config = dict(
    hidden_size=256,
    intermediate_size=1024,
    hidden_act='squared_leaky_relu',
    norm_place='pre',
    positions='rope',
    bias='none',
    optimizer='muon_variant',
    warmup_steps=132,
    final_lr_fraction=0.03,
)
Each number is 500 + 25 x the weight over its row's rms, rounded and kept within 0 to 999. Layers, rows and columns count from 0. Numbers have three digits each. The size before them is the row's rms in percent of the matrix's.

# layer 2 attention value, 128x256, rms 0.0452, rows 84-127, columns 96-127
100:492503505483506524460525496483500512487513496513473476472557498471527494479524497565470507509522
100:540478475476494510439510488520473500492519520518532484486506506494465474536483530496528501486441
099:455486514533516463513529463509508469530502488489533494523495518537483516512492515459511481515482
105:496512525509515483520500477528480509528497544484489521486525497482486524496545496489499470529479
101:501526474534506447511485491485518465478445503502466503520507463541462445448463538495471487500535
093:503498466516484507535432531507493498514507500504486501484507478530466485514539495488527559487504
097:514530456520517491472507479486500529520476520454521490494519483495511525580518485453486556512512
144:490523494516459468475490470474479512516475526490482516517507451475489476466534465547488461500550
133:486488525464554495525510510525514483469510441489525478521513513523493536516468528490506515497486
125:503512513494515524521519501475504475505565494507505484418460538553513518536487540486478516487471
104:496481496486504505486464511521494511490502467526529495454534501480480496491521483508490454529518
098:536510496515488525516485487526509505502514484462495503509482513480475495504481568461452514463474
114:512504508525481520507518515532485513486505520514484462485505495477515529525545491487499425511507
106:489516488499515523541511567529513479482506505569509500519486523544446484526533493483480513495464
094:504493487485524469468479463488520522509500472508484494521500531510482505515517550502508498470520
093:503531494511502556506471533518487496463510485485450501526523489476502507485503490486502435538506
098:506512510508546521515509503521495544472494539463498500492462503533501461487494506537500520506502
176:495462520472510554478511484505492485479511466488517518491484518537488536502501527461495562484481
093:472493511473507564496512489476479477471476509491561469524502527499533505540479492502498513538501
110:527502517524494457516467483487524543531486535475496515514510508505490488435514469517482501505569
094:483498498483495505497484474576475498571486523508504527535502494470474527502536477508518500494487
086:504466504490506483536519531474513525521505545510503515566489496508488509511486478497502505492509
101:494515481525477500462515499503468520526494551523480472510477467457506470466495480486502510488532
120:514502498493481496461454483474520511536527511486492511550522481426511451444530488530473467499536
086:504482451497501515509524529491472530515535550515504428522527474497486532476487485497467538492484
090:510505510500485526456480479523495565532508492556507503472458504497509500515501484503544498468503
088:472511502493506446491517480491482550521529471514515509516505491518483522490522505500507483508492
108:492499477518466518498463511489495497488509550514495531558514509514531461437501522559549483506538
154:490486506492490535511541512503476501493473448509475492501483539508500543539482495491528545490450
091:489514487471492475538512468473532535498492515517496498487488487499499486468530445511457483499498
104:495480517481509532528545515517478501491468477522498526507490494485515483527544474478519517494461
099:512484486533500474499490453502500528536500506478519509511515494489492473493506487487501478482524
125:477499522522501534528549538519458492522481472522468476521520511517521545542498496480510477510519
092:509499492494468480462502511523509515512505451483496460438501509525456510481518510464465498499476
092:494497481498519491488508451480498497482496455523467486523501480492516456453479507513500460529524
095:527456493485485526465512460483524477486528472483521506480535517489545539515569507465483500551501
092:506501513501462530498518521510533478485481480505540470540501501542509523554537503504488519528502
106:495494521459504521522521504531535500481508452485428503478511514531511520534490515523550513510481
106:482505500497490481494506524505524494464496480489470435565493506508497497496477491530458506458465
099:501467530524533495479508508494496511480522458454549451443495505524487547460499505499487529461468
099:483562499528484484487501489525474531498522488540494517489503475566503490509508490477479551490492
093:507511531510571506504533497497487528493520481532478505421503530498492511476524547518505482466480
105:480481530495539475502504526493494507504467510501469404529515508500518510498510507527510474503519
096:490499494501514509514477528470484539457520498486494525465513483465530515518480508501501496471516
# layer 2 attention output (transposed), 128x256, rms 0.109, rows 84-127, columns 96-127
113:548529446497440523549498529515497502502500511490508456477518456487486505490482507513524496483539
099:563501549525550504469531487504487471462484490467474546512534494493496497487514476488523501547536
114:467450499479499546524481517480479544500502464507527479532464467458513513496510496502443547493488
108:510524491508518443535515527475521495474453475513433520515479538538514491472459507498474495471558
112:511469538458508505463490516487496495535507497482541505497453507498538518512502506494489510535512
095:438462529477483523487511563501540515520514520501501493488476477493504481443521479507456495543551
112:499489472478524503520517585514508491520513492569480492548518507470472498486485533525494450528490
097:541485447495495533478449468514507504496525495486515500473512524460487515507511482523541500510485
097:518526463537475500459542491492539509502499472519507552487496499484518511467539481498473496512506
109:494477486490514520517481503489457486573477509510502476498484517500518516482509523553523460528511
118:440488534473497490537502451504501513502454524502456509482537487485483524537516510456528517470494
103:514491542488479502504523492535487464491499512472513526500505515514515458470462430483470552507509
095:466476512533536486507494493555504537498537557478473489511487539452485503517513506538479505509473
105:541505518533515468488532449542517488510478523517461515509509496499486507513532467514491489497519
109:516506510478547482498506523532507479491507522498476534472481454512458497529495523474509515514507
104:510515461489514475526509481480492485505556482496495545468529554507507523450479519457497524509453
115:556499489483461480556464504530471516502505497499561471510493560490487483473470476523475503471510
082:469497547483485452511440544484506504500564526508471507505448489504466459498520495523442474509469
109:534501467540512484495524469523492489513507522507521511507493490509536495513494470538471529441478
091:487488488540517467529544506501456503537472465508503482490471525523566486507504523486510524483535
101:471508507484535450506510507488488495447501481553495480462493505523501473513484481523495508494490
101:519489501519496532492457511474487462516460477524478497574525521504527512527470469509486527520542
108:463475533489492501487477512507515495498503519517517525552477492517519456497499511509496499507519
103:493449506485526505474531495520534475525486467461511499511530487493463490460501502530479483495503
106:517488467467534482490534539490506452482480521485494545499517525525507509496456486467488491503502
100:541549492537508521456494529519496494504508508524484520491477498515493483468490481484457508510524
100:503525505495488491494520431477495504500499554495506447478497501455550480500505537504486515516512
112:492465527530474514533479478526498489513463495513517504520538551523490514500510527537496537508507
084:487474515492544511517537514512439520512505508480509507506495531503548535503486515515491490485476
102:483542515508544528495514476493502499485479474527496505499487482498498483427499499521509504524513
096:485506503460517486499492444521491545525486511504529479517551479527479515477488500464470524534529
102:487536498509506452486491517495449489502519517508470483469532477496481491467504498505491476477471
099:458491457548540520527481509492542476523482491488502448522499488519492513499470507495503490496495
110:520435526475526545526478510486458462473535503518513477511519498508468503458534485480481457496525
106:536490552503492508509487509524517512575478483541503514514582533479494477497499493517513468511510
109:526465515512497503497521487493520492538472508450532447450500492541513476484532487462471516487501
097:498494508468477492475519482506543489467511507490468506565518488528515504548505472493516530473548
101:530508473522532539507527513467525508505485463458471476515489519524493529515509519488555510513519
103:478484527491492465487494516505522496451475455529496535536531506495481524506504519539482527514522
103:477501443509537531484500476499476462481467502492487503470528499458490510513550502497509486503551
104:521483437517540508483517480487524475462495503501492516454486490506500500559521472490495535553513
105:495486527544452501519493473499509517500461467482485458489518498503508502462518499509508511494473
105:526476505480483452519504525514518459506457478458528479461494508483460504554526518478527484515502
109:540509512449525484529508466464505480449452502514486540509487515530472508569540501548460516495544
# layer 2 attention query, 128x256, rms 0.0442, rows 96-127, columns 96-127
074:492519481522508517459453529475468478472520519502485528469513518433437469499512502513473467522517
080:478515516509527525490476509469492497532546508508520512480479526506503501498491478507505490467492
085:478519545492517472483507502497536507543519511475485456471487471498517540522489489505514492508497
079:492537463515529494493485507459527517532529497505532481494545538514484506506490497479496505490504
091:491511512431535535509496461517561482495434505462495502457525510481533532530554527517503498454545
106:499482510464513457500490498514528521508490454473516523471489555517505498514483508518495547461475
105:519521491553489471497499481483448501525537500527477508508513444536493512469509478523494461504472
102:511515494526501484494506472460490507496490512495512534477452458489458549493489504474498531529522
105:514517440480521551508478492503508491496521537466486542485499486472558503516470496513487465536519
103:519501509456514507527510505528499513527481527491483505501488470467503506539507457514482543502454
105:506485542511510446509519514506559498499501471467478512504505493535494479522476553512455565504515
106:471525515482456512514487496520486490538459472459521493503537519507502487454514495546472487445506
108:538508468495518475507496502479450521488519494507525471536488471513475500487544528537530480532532
105:496480506471493498490521488541505516502496500509524543468506473487480483514531533516501483507493
134:465481475496510507473520518497523463508509495513561483527554531467496516525486496466518494457474
099:474529474512521574525504526505488533528542491486469460513514486495524474466506492533491477509544
092:540481474498494517527539550496524485451475499490491546497539491484495536502524487494496475532523
078:500508492509453501568480481507477522486459530464499485522473481495489497465516525472498506504531
079:511520500497457476489474478512467500507549509507506476553441535523493543490461510502516526523482
090:501538480543485560495476498473475502476504536471493490571527473496525490452516533540544536505491
090:477503482467504490509506527488531518497508526481491507527491526505501506539457517504508525498510
090:517514482508497497498503517495529504460484516521506503498492494481506479503494549514504498531515
099:520477525461505500482485487514480501513469483493517527514515517491534521472480486531521512497475
106:515521494547516472467502506505509491486533510476510449452512445497498538471501508488485504485504
098:506465500539534499553512502521484521477508505502478457487503469505505540507530503507518479519488
130:532492547505505530518522467493509464520498485505558530549513547528526499474484531468530515506488
113:514507508520517517475487496532463475494484534521476474505491447480473487501552490531496502522518
101:433504504479536460494467515496505478509498524521537488522487526468498510498499464552515517507537
126:544515499495513482460509496479492542483527521486465504497464479511443484467530469479453478574493
115:483489533473506465517532474510503473535507499467549534472500514482521502509484474474500487512522
108:479515501424522498512489511473555527512493520495536522510453520500505490517487526493503493456503
108:470504499482493475431499499514493513491536496507511501474471514509528533481541522497526527503480
# layer 2 attention key, 128x256, rms 0.044, rows 96-127, columns 96-127
092:494466515500509469502513498482514517511491528503483487510455506499527485493500514514507517492486
095:458503477458503438480523487510522488508504524501508497525504506480435495472514489495526500489480
094:479531521469497474471531470513511496528486496472507523525487526468473545509477507489493520488485
081:489531484494487416441534473530497508533495487482496497519510503492510499507515471495495501557478
093:464495461483499509452539515473501512506486494499483486497486508502532519474480489464484481530497
091:478494484462536546491493546489537500563528538529526485536549512482552521514448467473506491510519
118:474545533500502520489501489482475456500525461503492481451471482541468458481499517503485509535499
103:514520514477530464504496498503488475482461487543478502455465528514533480486472502534509479531475
094:530518507507517463514506534531513516450546487477534480509479499466477509504486539497501525496502
118:486513505470524536471482491492485501491508503524476529492524473507490494469502506511520528496485
103:486490484526478478512500526490509474547517504502508486481460446438530483510484525536513542507467
103:498505489519560517490500494498537537512516486494498469475512460507502506498518510550503502504473
108:460527521490479480537482506481482492476507495519502500487499493536448485486492466493490459499534
107:521510516495518538521513467529473522485553533523516531489514481455469526518478473489521535493517
109:478491504550519545471466524508461487514446540493488514495496498490553504473462515501523499514508
106:502512541494496516502496529509487467509534535491495549501470477497508471518489531525477498480493
099:494516520505503534500450507452504536507522476493504508513510522499493477543507512506459531499459
086:513487532527480516485482490524477487501493459486503464515509476459498502514465436524473506512527
090:493522508477471483464516488492495490519451479497469524528497489514502509457496556517443462564545
092:524498524480474519511519497498468533479477476484474536499534487459494503491503506483492525466515
091:445487476499508469510516530516510520517510491526508508550500513473487499480533494498482471471490
084:499540505480513493460498522482479492484513501502505469533499510519519484476459521472473488477545
101:501528504494503435437472427485496511507490487504503479524486493522448488490509493486489551476487
109:466537496492477501475525475497519512522495474552486481494459518515494526520469532499494497515500
112:500538449540507553518489557500481527521504514499486516534531496477550505487516507519481490496502
099:519517506528527489500521472492474492492517501487532478488497521486472477510514531484464453538518
103:460494546509499509504469525510524509505521519395508511527472456511501485495502497451488497517543
118:513473481508507517486483460469489487560494492500492545540534529511485484500507504507529546514498
100:519497502552514521517500462437495523504467518507467539505553492470499543500486524507502447527477
110:517511471545463506562480490486511513490470480522511548516471498512519511514467519500519505512469
101:484502518477515507545504439509530497544489489533525477520470499495506519527495507503501519526482
102:541482530481507526494517518446476509484533510520502537501496497496545540501497461500518489470520
# layer 2 MLP up, 1024x256, rms 0.106, rows 0-129, columns 96-127
101:487494534490482513499497471501482529484472509504497494455506503539480473502505524485532473492497
100:517500469456520523524532476507527502488504490499521532449483489528557550481486484469461539510502
108:473475488562524476518506483482464542485526522521487513504509480510519493507525485504552469510454
110:522492537498516539480448473484483516488476508459488503502500500469503505536519469520532459452547
098:466498517514499508495499545463469456502535495445496499487484502501512515498527476457495466540492
102:495484480544515487546471481528496512558535494522532558512508466520500475504477493481493514450509
094:459532514474530473467449490526494490509499501504441443500538511499502510537481482527466506492496
107:512511461456487500531475471494528472496499478459484484526494474490499522497489506433514520507493
101:492477502503460497483520530542478551521483478477478532463507488508519479480502562499497520504534
103:521471500528468489464488525533492474491509504517519476516474491517503538523509497520476481496520
105:507517558450482486515500492485487500509522485497503548478538504490500531488503493502501538474454
097:513546517499504519526488453500453525526533510466561492516478500485519485502459466523486504488474
102:492470462511486466524460437552501511453518511520508509511507456500493514496518522516496480478553
096:437495475518488478491491500499460516473492481491464510539473487505510496526448499518515488460466
105:484505513519505500522513511527484537508487465531464504491517474499493496484492508516469527499521
102:549473493502560487511509497490503493505464443521496454502549493506488549531451523530539474484504
101:505515491525484480472510495526496497498509483476496500467485517510549489504460470508527478477509
103:487482524491528475482512497550512507460478458488467458486537466523456503494470478489481466529523
104:464494517509533491493477522473489438537484500530480494523472535533483495507526457465530497479489
098:492506514481556523539481508503477479523449461527486461472496512487523497513525538517498498460535
114:500489472468534550513472503540443492531490491483514462515543502518485521496516492537509496527509
105:515512474487509485528513479494483497520504488542490490517511511466512496526493494406559498537503
099:488492483528502534512500506526486503531533507484448529531517499518459495502480476490514486534509
095:548511494531507526512479511517494498498426521473501500517517478530503475473475537526445467458487
106:490488506462552495466546475541482530465515515495479483489484480474499532519461493499509482503482
096:501505530475509525531501535515532551546492518502500497512484503521494503530525544505460491518494
095:493501524477488473512480477474502503537524465484485535494504486451500515493503488453527452453558
108:489483458477498483485497511540497579503512474492526497491477518504482493503509508509480500523530
100:518527524451509475538516524500503477490514525510476465475540495479485518489494454480518515471513
088:470487500498470470506473510504461494508507504475485449471494535473479551513487470495522547488513
093:516529507532500491474504515569478494508495492498499501477521500516508511500531533528437458532443
097:501524513521481481492503495471522515515443496493477546510501495492516513483506460535443500490477
106:524516488485515511503490514466524493526501523557460469482503567512516537492504490495501526561494
110:528481461480485466501536526473468478505532531509504514501477497536534491478463481507536563486453
116:452506500496496510544492490506478508468524496475530484523482469520479535511424529496478541512528
104:480542518462479535492533542474483484503519504503507516452547514530524466523486458463453505497538
101:513516489496585529540547497494493502502511493504527490503468456493485477541495519507447472479540
104:450517510447523509477523490548483493506521498549484478474571486515482519475495473472493550507481
094:453503446519497521509513454522535518489533489485486482540508465496487491476460528492542478496478
100:477491489504470462471517517482503529491515491511505529476505508521520539507509460534544460503468
108:535450493504473510515496482533482485536501541497500464508507490484484481498547525510464502534458
108:524502496522486553543509508489471494491499478520521473532514498475456473480501492485502516502510
103:497518502492496464524533479475516488498554550503506521524494497534518485529503461473445551500510
101:483539505550517538500476469475503468479519543502491489476507508481538467461462496491487518499481
094:470506534515547460519527499502492546483494510508490458483482492430486451541538535491449493528496
098:505478469518498470481554488501542507456513495493520502496480494490505466518520514557500477498555
103:506510492442539502514506478486511514529486491523498465497504491507491515527507495481480493480533
108:491488520510533488487494522506502497511500515488470499497474511504490536525510531504488467510517
108:505500505509482458520500531495496545503521496483488549520479479467492510498494525531477471470502
096:468485503498469508499505488550526512500463500488459523544528495510504528521470491494495467515466
099:507479461495497508497490496513502469499509452504477479501467469497496522487558470511530516463512
122:424515511466521486532525522509496478516513463488499500480475500508510483546493516487472519499501
097:496478492505529467485453565539509529456490516518486528483475519431513474490491496510501515453533
096:477504496527485504532531481481490527533524475509515513519506489528488509465486505465521485477496
086:483488497485561535503468468506483463504521488560550528522513525469514501530498494496510504498483
098:545508494479495527473470497507523504500512538447457516472495498500521511522496504505508530508497
104:531512453488518503526514493491465574531472505513545464525528486511492487474500556514517508485543
096:474538447524523486520489454475532461526509478475486521482492468508504516512465496503495528495491
097:531519514498520518521512497482492507479570549483473516481521506506493499521542496518501530527471
101:452541514506481539495502482498506496522459483525498497474534567526514472530529498519507564535466
100:525482475538480526536510509490534491506527433483481506496478442446531514522473515452479467472444
101:498554485528528486520503529485520495479532494474460529497513468522469467497508501479517537515503
101:443462551511521524509507518459509506522506485506497502472497544504507515478450535505484506494497
093:494495449489486509532506533486467463475517503524494499493467497516498491499520488481459477556500
095:459499486508489540522497479526509506488534523503482501503548529520540496520536497512570493517480
113:454516480469532502501549539524489472593499526496473561453563465539511466469504487497522469519477
093:527504519483543444538494514512535466485500525482509469487475529485455517472501523505495488467477
104:460497477503498429489518535527528500509540517495512505476432472552512535501496490525529536495474
110:518532512450495480503468539547472493507510538456475488497526498531517492551543518523442504460474
105:494463495462491461503478463490535490517453517500495482479486457553514523486484461500500495455536
094:493442511447505474525472493539485535468474552474474466521514460508491481505495429460509515513475
095:528533506488553516525483505513530494488497507465503521486474536499518496521523497531492494496486
094:485484516511502494485519513507519528521497537474465519521484477499521527492483453508528461484551
097:480495494502489465517484499517469485516535517475466474491523567472493500512487484497467464486502
106:514532512515530556455490481537487467487503489500524473491502497511505526461469471542530531487513
098:540487494497470532515507499490496520476466513478504489507531470516482476497492505508500469530520
093:516483547492456542498535530502505471495496492453498475490444501523492510496524446468495519514522
101:493507509546477484495468492460480473506457492478547479459534506490489498483496526528506502458491
096:486529518518485509543480488452538511537510462496492527457480529524480515489499498543485519512512
096:518516447457528442500532533497472454485529513490473482477451469502493493522492506499477497474495
106:487469518483495505482500529459500491525479549507502559469512486518504513508493489476510454482471
098:524501462496529449483501473517506521516519498481493542526515519455503487482509510527489521509491
100:481502542486486466499508521489519467491493472448484469497502521532494486535495492491520523528505
105:511490508508528490497542484518441526509545488459508483508469483476508532457529466496514487494470
092:527520504540476475534499513475510512529513465516528484486520512483491545481533491503494498493535
090:509532520508491525507492477523458511494530442543551473499472478488470485505477518485514486476468
087:504514493488511495492507455496495491493510502519472488489482527523524499514499535512520499531532
099:484519528483493464550517508468465558487485460498499509487512527545498547486544499533452502450542
113:520524441528498465473471486506499480536454499479543487497509480515488477527480491507512548477477
094:479502546522530519510491530512487465480494453540496493496514451474445512502494556477474484511481
093:483513451532503538457464480502554498493515469489515459501510528515527482513478487458515432503498
094:532495518515543421560465540482531483494501485460473490490468515507498500508531484498526488535525
096:521472479498523481506515503518532476466516551516463508504508516517532511453548519451539465523517
108:491516497495523486462492529518531513498428466514530478506488534476493485524514521529492488539526
103:475479481497517469472510523513508484495530488500563499504515487528440507492498458510515544543527
102:485508513491484508478501489530504482478485521536473514534515469527531529536503469504504536518528
106:480505496520518549521494477489478474485498536476499460475510521472544501466473507489516467507491
102:494502529515490504547492521560479473523496486548536505473516563507472562534503492521511498550539
101:485521501457520473477523485506482491536507482477481502471518489483502464487487542510498504516489
105:464498514520489487527482481520474514505541531500515498504493502550501523522501513490483507489445
107:472500515529470495477470500475508494523478504503481516556474536550531473500500486511523448536495
096:504484497486534497494500474487474516492500466498538483440488504496511518463488446447516468530468
093:499471524498514490519477495492484455494510516516478517482497524560494539456461487503467453509476
097:491484483528566502530498503488510511470518520505475492486474471507491475503485527502527500468493
098:527544425443481507481474505490527521500518493462448480488454519511516471531491497478503502494515
102:498472511457493516480513463527482526515463507495497506457540500485496512487464540509478502455478
093:509488495523494469468478527469519522547533536500484512502513464481461483480487489463536469510461
106:487427519485503515465459515542481540476535483493538484511533492469484463488507505460507541491525
101:521529501508497459482483500524450448493509461512511464557445502473465514481515511485492500490531
098:482531535534554479469500480486512523520534492512523500490454468495497472490506530467485461536525
107:493490492511476448466474514516522513473453507484523553535470480494489508479474487548502467529515
094:532512488487490488487522547475494479495492484471463487478565498471470543460538525483471453471524
101:535463487490494509469515494574545519551524502494496489531531509468506472504508518460454553471495
096:542484482514499508464472500534493498494470484456459521548496485462518481555499539516528515497517
099:487513458471498524483482508483504538503507535474477512476486495513538523516503538471510464434495
102:519425468484492524528446494532514515489464500486523485521494531481538500507471504503494467466495
095:508465480488503509484497445517487470468515520526463491483503505474504509525516444473465498452491
095:522511527503514552531477456471502477496441546470491517540515521504466475506481519499557457472476
102:496497495516516516499506481522592469524526482481488517488477512501490504491476526444504497521493
098:525515499525512492504518544497491477481441494499505486456485503489501524511499508484522455510525
101:485473495470497503529491471528551539523479473473538462526565478552504452494499464481501500550525
098:513513508510515495529468474540536454481503496471516544487484569513485478527520537527474502522512
100:469475465515501487490505490500508502544517503509522497497486504532515487485511480500449512472501
104:534559470497522492482507500488480477497549500543505472484513505473474513508518522478473520494500
101:496492488501477490505508517462508552487522492487455440514490526502477482468551480510498521465498
095:511493485518506468522502547537525470468515531469497493459472501514502450479497527567495494478549
091:482484550512490489536509527465530502473506513503538515484512530528539482498492472560494468474507
100:484497493456510532510488515520524507509524482527497488479519487509531531527514447491453435515493
101:512526501515503502514562475513505490484527477487515491485503513498508519461516513522495531465462
100:478516518495521506471528449501527528530516500489484479446529544530504526512480423478540474509496
# layer 2 MLP down (transposed), 1024x256, rms 0.0181, rows 0-128, columns 96-127
095:509524513525464514494608485461513485533469498455499482506516469491506507512490556541477514532508
102:499500519508526462473492451500487493456551526530527509498478529472481456518498475511498471517479
104:505508488493477474505493486508515484479474527489526519532559485537516494517450491500476512477475
105:512525520508473524515481459467503462498503513497491468455491524502485513504494516521480504527500
106:500487503502535499514490520459483519501521490523433493490547417522504516537496497510490487503494
097:542473484494548457492535501467504500483488490506479495527504486432509479449494540497499504508439
099:478538508514503469508470497523438479479557533497493447527517488458501490489515502487482490474458
104:506491485465537498532510480510514504528517560509519539511538505488504490494534504466542465550489
101:475515513517504462511510496477498453489498494460492497518458524538512512481527487454504477510488
100:462479524514487504478527545486556504444483476541525476533518472512478498509458469469479521490521
104:490498473486530495492460481482479511523508491525495504508496487540463507518498503515518532466548
104:560495478519491483482463500504501489464461485520498485537477469495510462525492525542478530504482
100:524487484464444519512506446458487502503516429533529562505540524469531483489460535481481474494498
095:538509529484501557493503457508506542514543496523524482497502501473527499486506489529472507517508
104:483454494494478504517499482550567481515491564515506479486462506520476505500516487502548484478492
098:506488499504478502505481509488519495511508561479501508550519525450489466535480497501493496494513
101:467520483513461469491487510478478524511473477527470501503473488492485473473484530502498507499508
105:533505516512535490530509504497455521508517546482460490458486482487529503487576514482528477502487
103:499515505460488485483515515501469484522497512490487485492510507512462521533514457481479533498498
095:476489519497520508498547477486513478526494509513487444517497483419479497508480552521498526495454
110:429479494506524516489508473528545517481472480512504513492462462503485486473459493508512472461513
102:466523466499507551538525512488496523503514514530504537482521506484466521486517521481458494491507
105:478491531495482480520531533466449521492480493457481529491474535506536457464495471469502492496450
102:498448489471532483464502507461494487524526499497519498506455507500523508517551488512516525477454
101:485517458470529502501535488502530468516484483503494547480514495520467517512509564502523499504492
099:496497502531458480491501502536483520468499477494499532479496512477530520499487512493505508492479
103:536536479541513515509512519561515467514503495496568526506472487489520522534507479502471530501444
104:477510496551522526520499495538472481531485434498476507506481486496493518515504516494493488553502
101:491517544506484537538505486474504503528501480481480457512495496507489512536496474483489494509463
089:474490511541443489518458493508531493505526546501495523510541512508486484511475455483491492517499
102:546509511507516527451505481499473496506487513472528466460460488502513490500555488469530494509516
097:530484509464548509551541498481490472506480488459511475475505433510520459505500538490522504545505
102:492501492467512503540509533460517410505525493521524523503534439478466477482441492497459489467506
106:454561498467517478488499496532493471475476531514473525503527503518564495481482531499509503470508
099:530497468472510496484477513502505473527556486524522476489535528464501501516494519507546504486509
098:506531475526486486483500454527508511487473491536461497491487457485467546485500513474592559460450
098:472533549577473493498489503502499472503517470468486563466534508525500530480492489495527489518472
104:532484453495505469498513502489531511512468516547471499482468509502511510514504540508507548523510
100:507548523528501508503476489538538552490473495502508468536543440519517461484455522517526475487567
099:455491481525507475556569487507515484500535487494507482498494501497478494538476490483546504480484
102:493521496467485485483499510498515481496469478461540547465497465510503513498469489518521500491499
098:454493495502471547492488529500492450466499514519509528498479496475466465479505500484500498492466
095:468440486528498523460483501506482518453491488499490519508490535501420512492491540517515475523502
103:459512511491487497538486488471535527490454517514493495502461519520495546536493476549482495514529
105:514548532522499502480526508513499510489481523465472473547509504504517533472474485479539530487529
102:492521455522517455506516520486505475520481521506471490500517479547558509494525449501489505512491
097:545522485473459508532458503491489517501531488488479487507529531515487486532481508514516489518470
100:490514495531511506461525524569470498505508470503481499509501529479528502509521562502479478534527
100:534494480486547483480524478529502487455500522520475453461501477472514511462514503461500487510460
099:473531476485496494517480461499511532520467508505506464486536480515475512447509506495500496459521
101:518525539483493495480497554523543498489532497488517538458503521478526498478511486542512474492505
096:434454496486490471499493496506513520524513482517498471470488531533482505554492552474526546501531
100:519494518567501531468486486488488481525460470489449468481531495498521525470494534480520501519521
099:498540519512459473506493494477514485509514469528429534528523477467500508521501491518520487505522
107:496506506507495519531500488514508465476533502514502500517489460479490451511490472531522514521511
100:534477527532466500571477524474511499511511486550481485506496489496515522509426514489524480500471
097:538522508498511516498516520474483539491501484502505520504437483494523502514514505526526538511466
106:495520524505493524511493507499487478517493541483464498504496494486489542497522493471486482434478
094:497483503487529496508511504475503511479469504502517548509498536486518472573464518539487499461487
103:507554504482537521495512483504487493486508504471497493516520513531499505478513479506485530471498
098:484471540502513488446548518516477512509494510520494464525524540529502519457516514534522513460558
100:487493544510493539469543504491480513457509538528564548530488503500511477512511532534492475514497
095:510483478503499512523489496525509500504515512526505505542535508486467530509497444480534530523482
098:512517492533470513478495462520463487472524488553523527485535495480539507545475512502477466498499
097:494515541494474508524506487489543501523554541541524460477535518505506499514530511513534486493480
100:500482452523461494516450494516507534490479518523498488513518510513508472478511457487518494515485
105:524497528473488460497479534507542470538504531466500470469498455497486514515516503515477467474468
106:466499476505490474529530519543501541493481537542472538457457515456468468539507463480532528508510
102:450461466503524505473443461464485541486520540501495485484480485516475488546514474508532460502518
096:495533435477458510496452492504506492497518470463506501529491506463469472458524484561484493518472
109:494474519522479463525504520507475507486492497496519490500488521515500469521508519499493523494464
104:525558456487529477504480531455475485523497493508498471468514512489490523504513529524512498538500
100:534508512484472450501494516518470483498468444506502519480527539505477507508502504487487514538477
100:537478532511510491510502555507498488462485478510469498479488488522538505487470478516489496508501
097:524529517492537475496504506448549495466475479480470550481542539487465496461461477477528497482525
099:448525472493534536512524519500481523499545524505495522477406563508518495533503470486521484532488
101:513524467446499511498495494483448496484477524478504547506475500529513505512442513511489493496488
098:554491525476531536473503500499516469480508527505526489463488500488526444506490498514519496503508
098:487511476520516465496477479521497482475477538503520515474494475505463496532465461506505478526506
104:540501527531444505533488479473510460471500511517490504549540524518534477461447513471498511502479
104:490507548486559495531442479524474485482527488511487479461492502482489475497487512513569478512539
102:462507502492482519492483518480512473497466530491477441531542489524530496550515513510469480520538
097:494505500505526518456509490507518526519532529473447513543541502467482505478471476478519461490470
099:536488474520496495466461521514511492510475498509464470477518504490503480528420480504502410514500
097:478492541528522500467516538484466504446464499473474522479546467543536497491488509503486489562492
094:515493521529519526503476492506512526505503546484515479554491463525486536502472502494446509500507
103:561524551529509465489507510467539465506521470517483501510479464502518503537523465517529513501496
100:506482479457510505549542505483472529501487530542527481549472484537540501475523431526470510499520
110:516492478443541506457475493489501508490480512491513526498491515496509524544514516518476481504504
099:517492497468527464502489520483511478475532518461537472480476481517489510501477520520457473487462
106:499554510486489544484470480510524490491496508429518509483533543508492507550536465511499468535508
098:548505511518412472516489492487504499502536482527520521559526460516495468474495525525476513534491
099:507476507509542466515473525463461484491524512484514481464450497456533527552506490485480525500480
100:519527469506470550516437475486482482477520521543453493507482480525521501511470485512514504486477
102:518489515492431483472522473498545454503496487488473560533487518498524489516503518501530533519477
100:533490494457527488502486523507492538487479460495527495503547504494514490510556498466499556494496
101:502465494505489549485514521474476502476556526535565474472516507496509491523522497509533512480509
108:481539528515494462539501490512471487465513492491498490465491548507478510510486484488463525488513
100:461486555444512543502516487479502474488488513540481530524466480509487473509462478510493495519474
104:486523516516493473476510538510493451512519488519487500526486483528457470526498500543556491480511
098:485490533501533456503531479518515500501534511495506522503481446499495503533531504532489487494474
091:535491498511500534492498542526491501482485515556499494491537507510466527537479495501545449469489
099:519508563481518493581503473485480481495526509492508526538455509532438542494497451506494511439488
100:527490499486458530491532486521460500553525528501522530526523480496486469501475555520501491494481
098:495551510505484483481517492506502501528544516467535475474551526568495471466509503495526490554482
102:519522496490520508474517473412510526494518508488501499525516464531547496493503527513549440502456
095:530489488509504527544508524553496460513456514522546497479473531479494506509470501526519513508503
101:515466490532474541495475508554500480504523522483484490467492485465456527459521522509488566477523
104:497532519489519492491494501485494461501514494496510485540454470501486493479508505513464495550502
098:554499493533498514491474509519478509498533543483492461477520560467475541524455514480519530510454
102:512496514493528492514487480511519501524534507532455487533507490501530490492540522467502528506468
094:507472493485563518488538512510486495452489515500484540488473459507516493475507517507498466467520
106:507462489511509497480514492478529458546535496546499488502516555469485553508527518513525503497524
104:521498474489510494552505500489488528497507468488496505481577460461486533525469540509452506434468
103:498491523478465549471527530487524458503520535438495533460521523483527534514519534512471503500521
095:452506485514496492460459526505488470527496492504460482511513456479468523524531495522528494520441
096:571454542507514499503495471505469536528505517498472503502513447561484511485454503511513541511469
105:495545476490482507512486513486518480497507496474477487512470534468470474526500488508513485440532
102:513468516462477535462499464547542521543496512536473490525504530497491507512522515510469512513438
098:476485500513489510480503476493529516498508547508430502559550491496525513483487482501530503487529
102:533501480541462515499511506454504504448502487556472544476470489465493515467519547516504520461513
097:475494537531523468523483512478519506495511521523512515473576497507511489495484488513530495498466
101:548515538482478486507510457504504490468440511483492521483496467525545542482512514502505508503515
101:512484510492520515503518500514487491486539514469520481462502463514461479532443498496515494491486
094:508488490487555504486540457543515458488472502517505517490489477534488535473464558546500504486543
099:466515555503509513496493456495477457530522485496496509492510477485513470484477485496542484483498
099:467487471500496526466505509494471489525526498499502457496536469476498506478496493490471523506502
103:509491489507523526482480485490480511495567508518514483506495475494491468472508503513500532508518
101:486473519509497514516496518489551491497478531499436547462483450549513518487511495484482489550519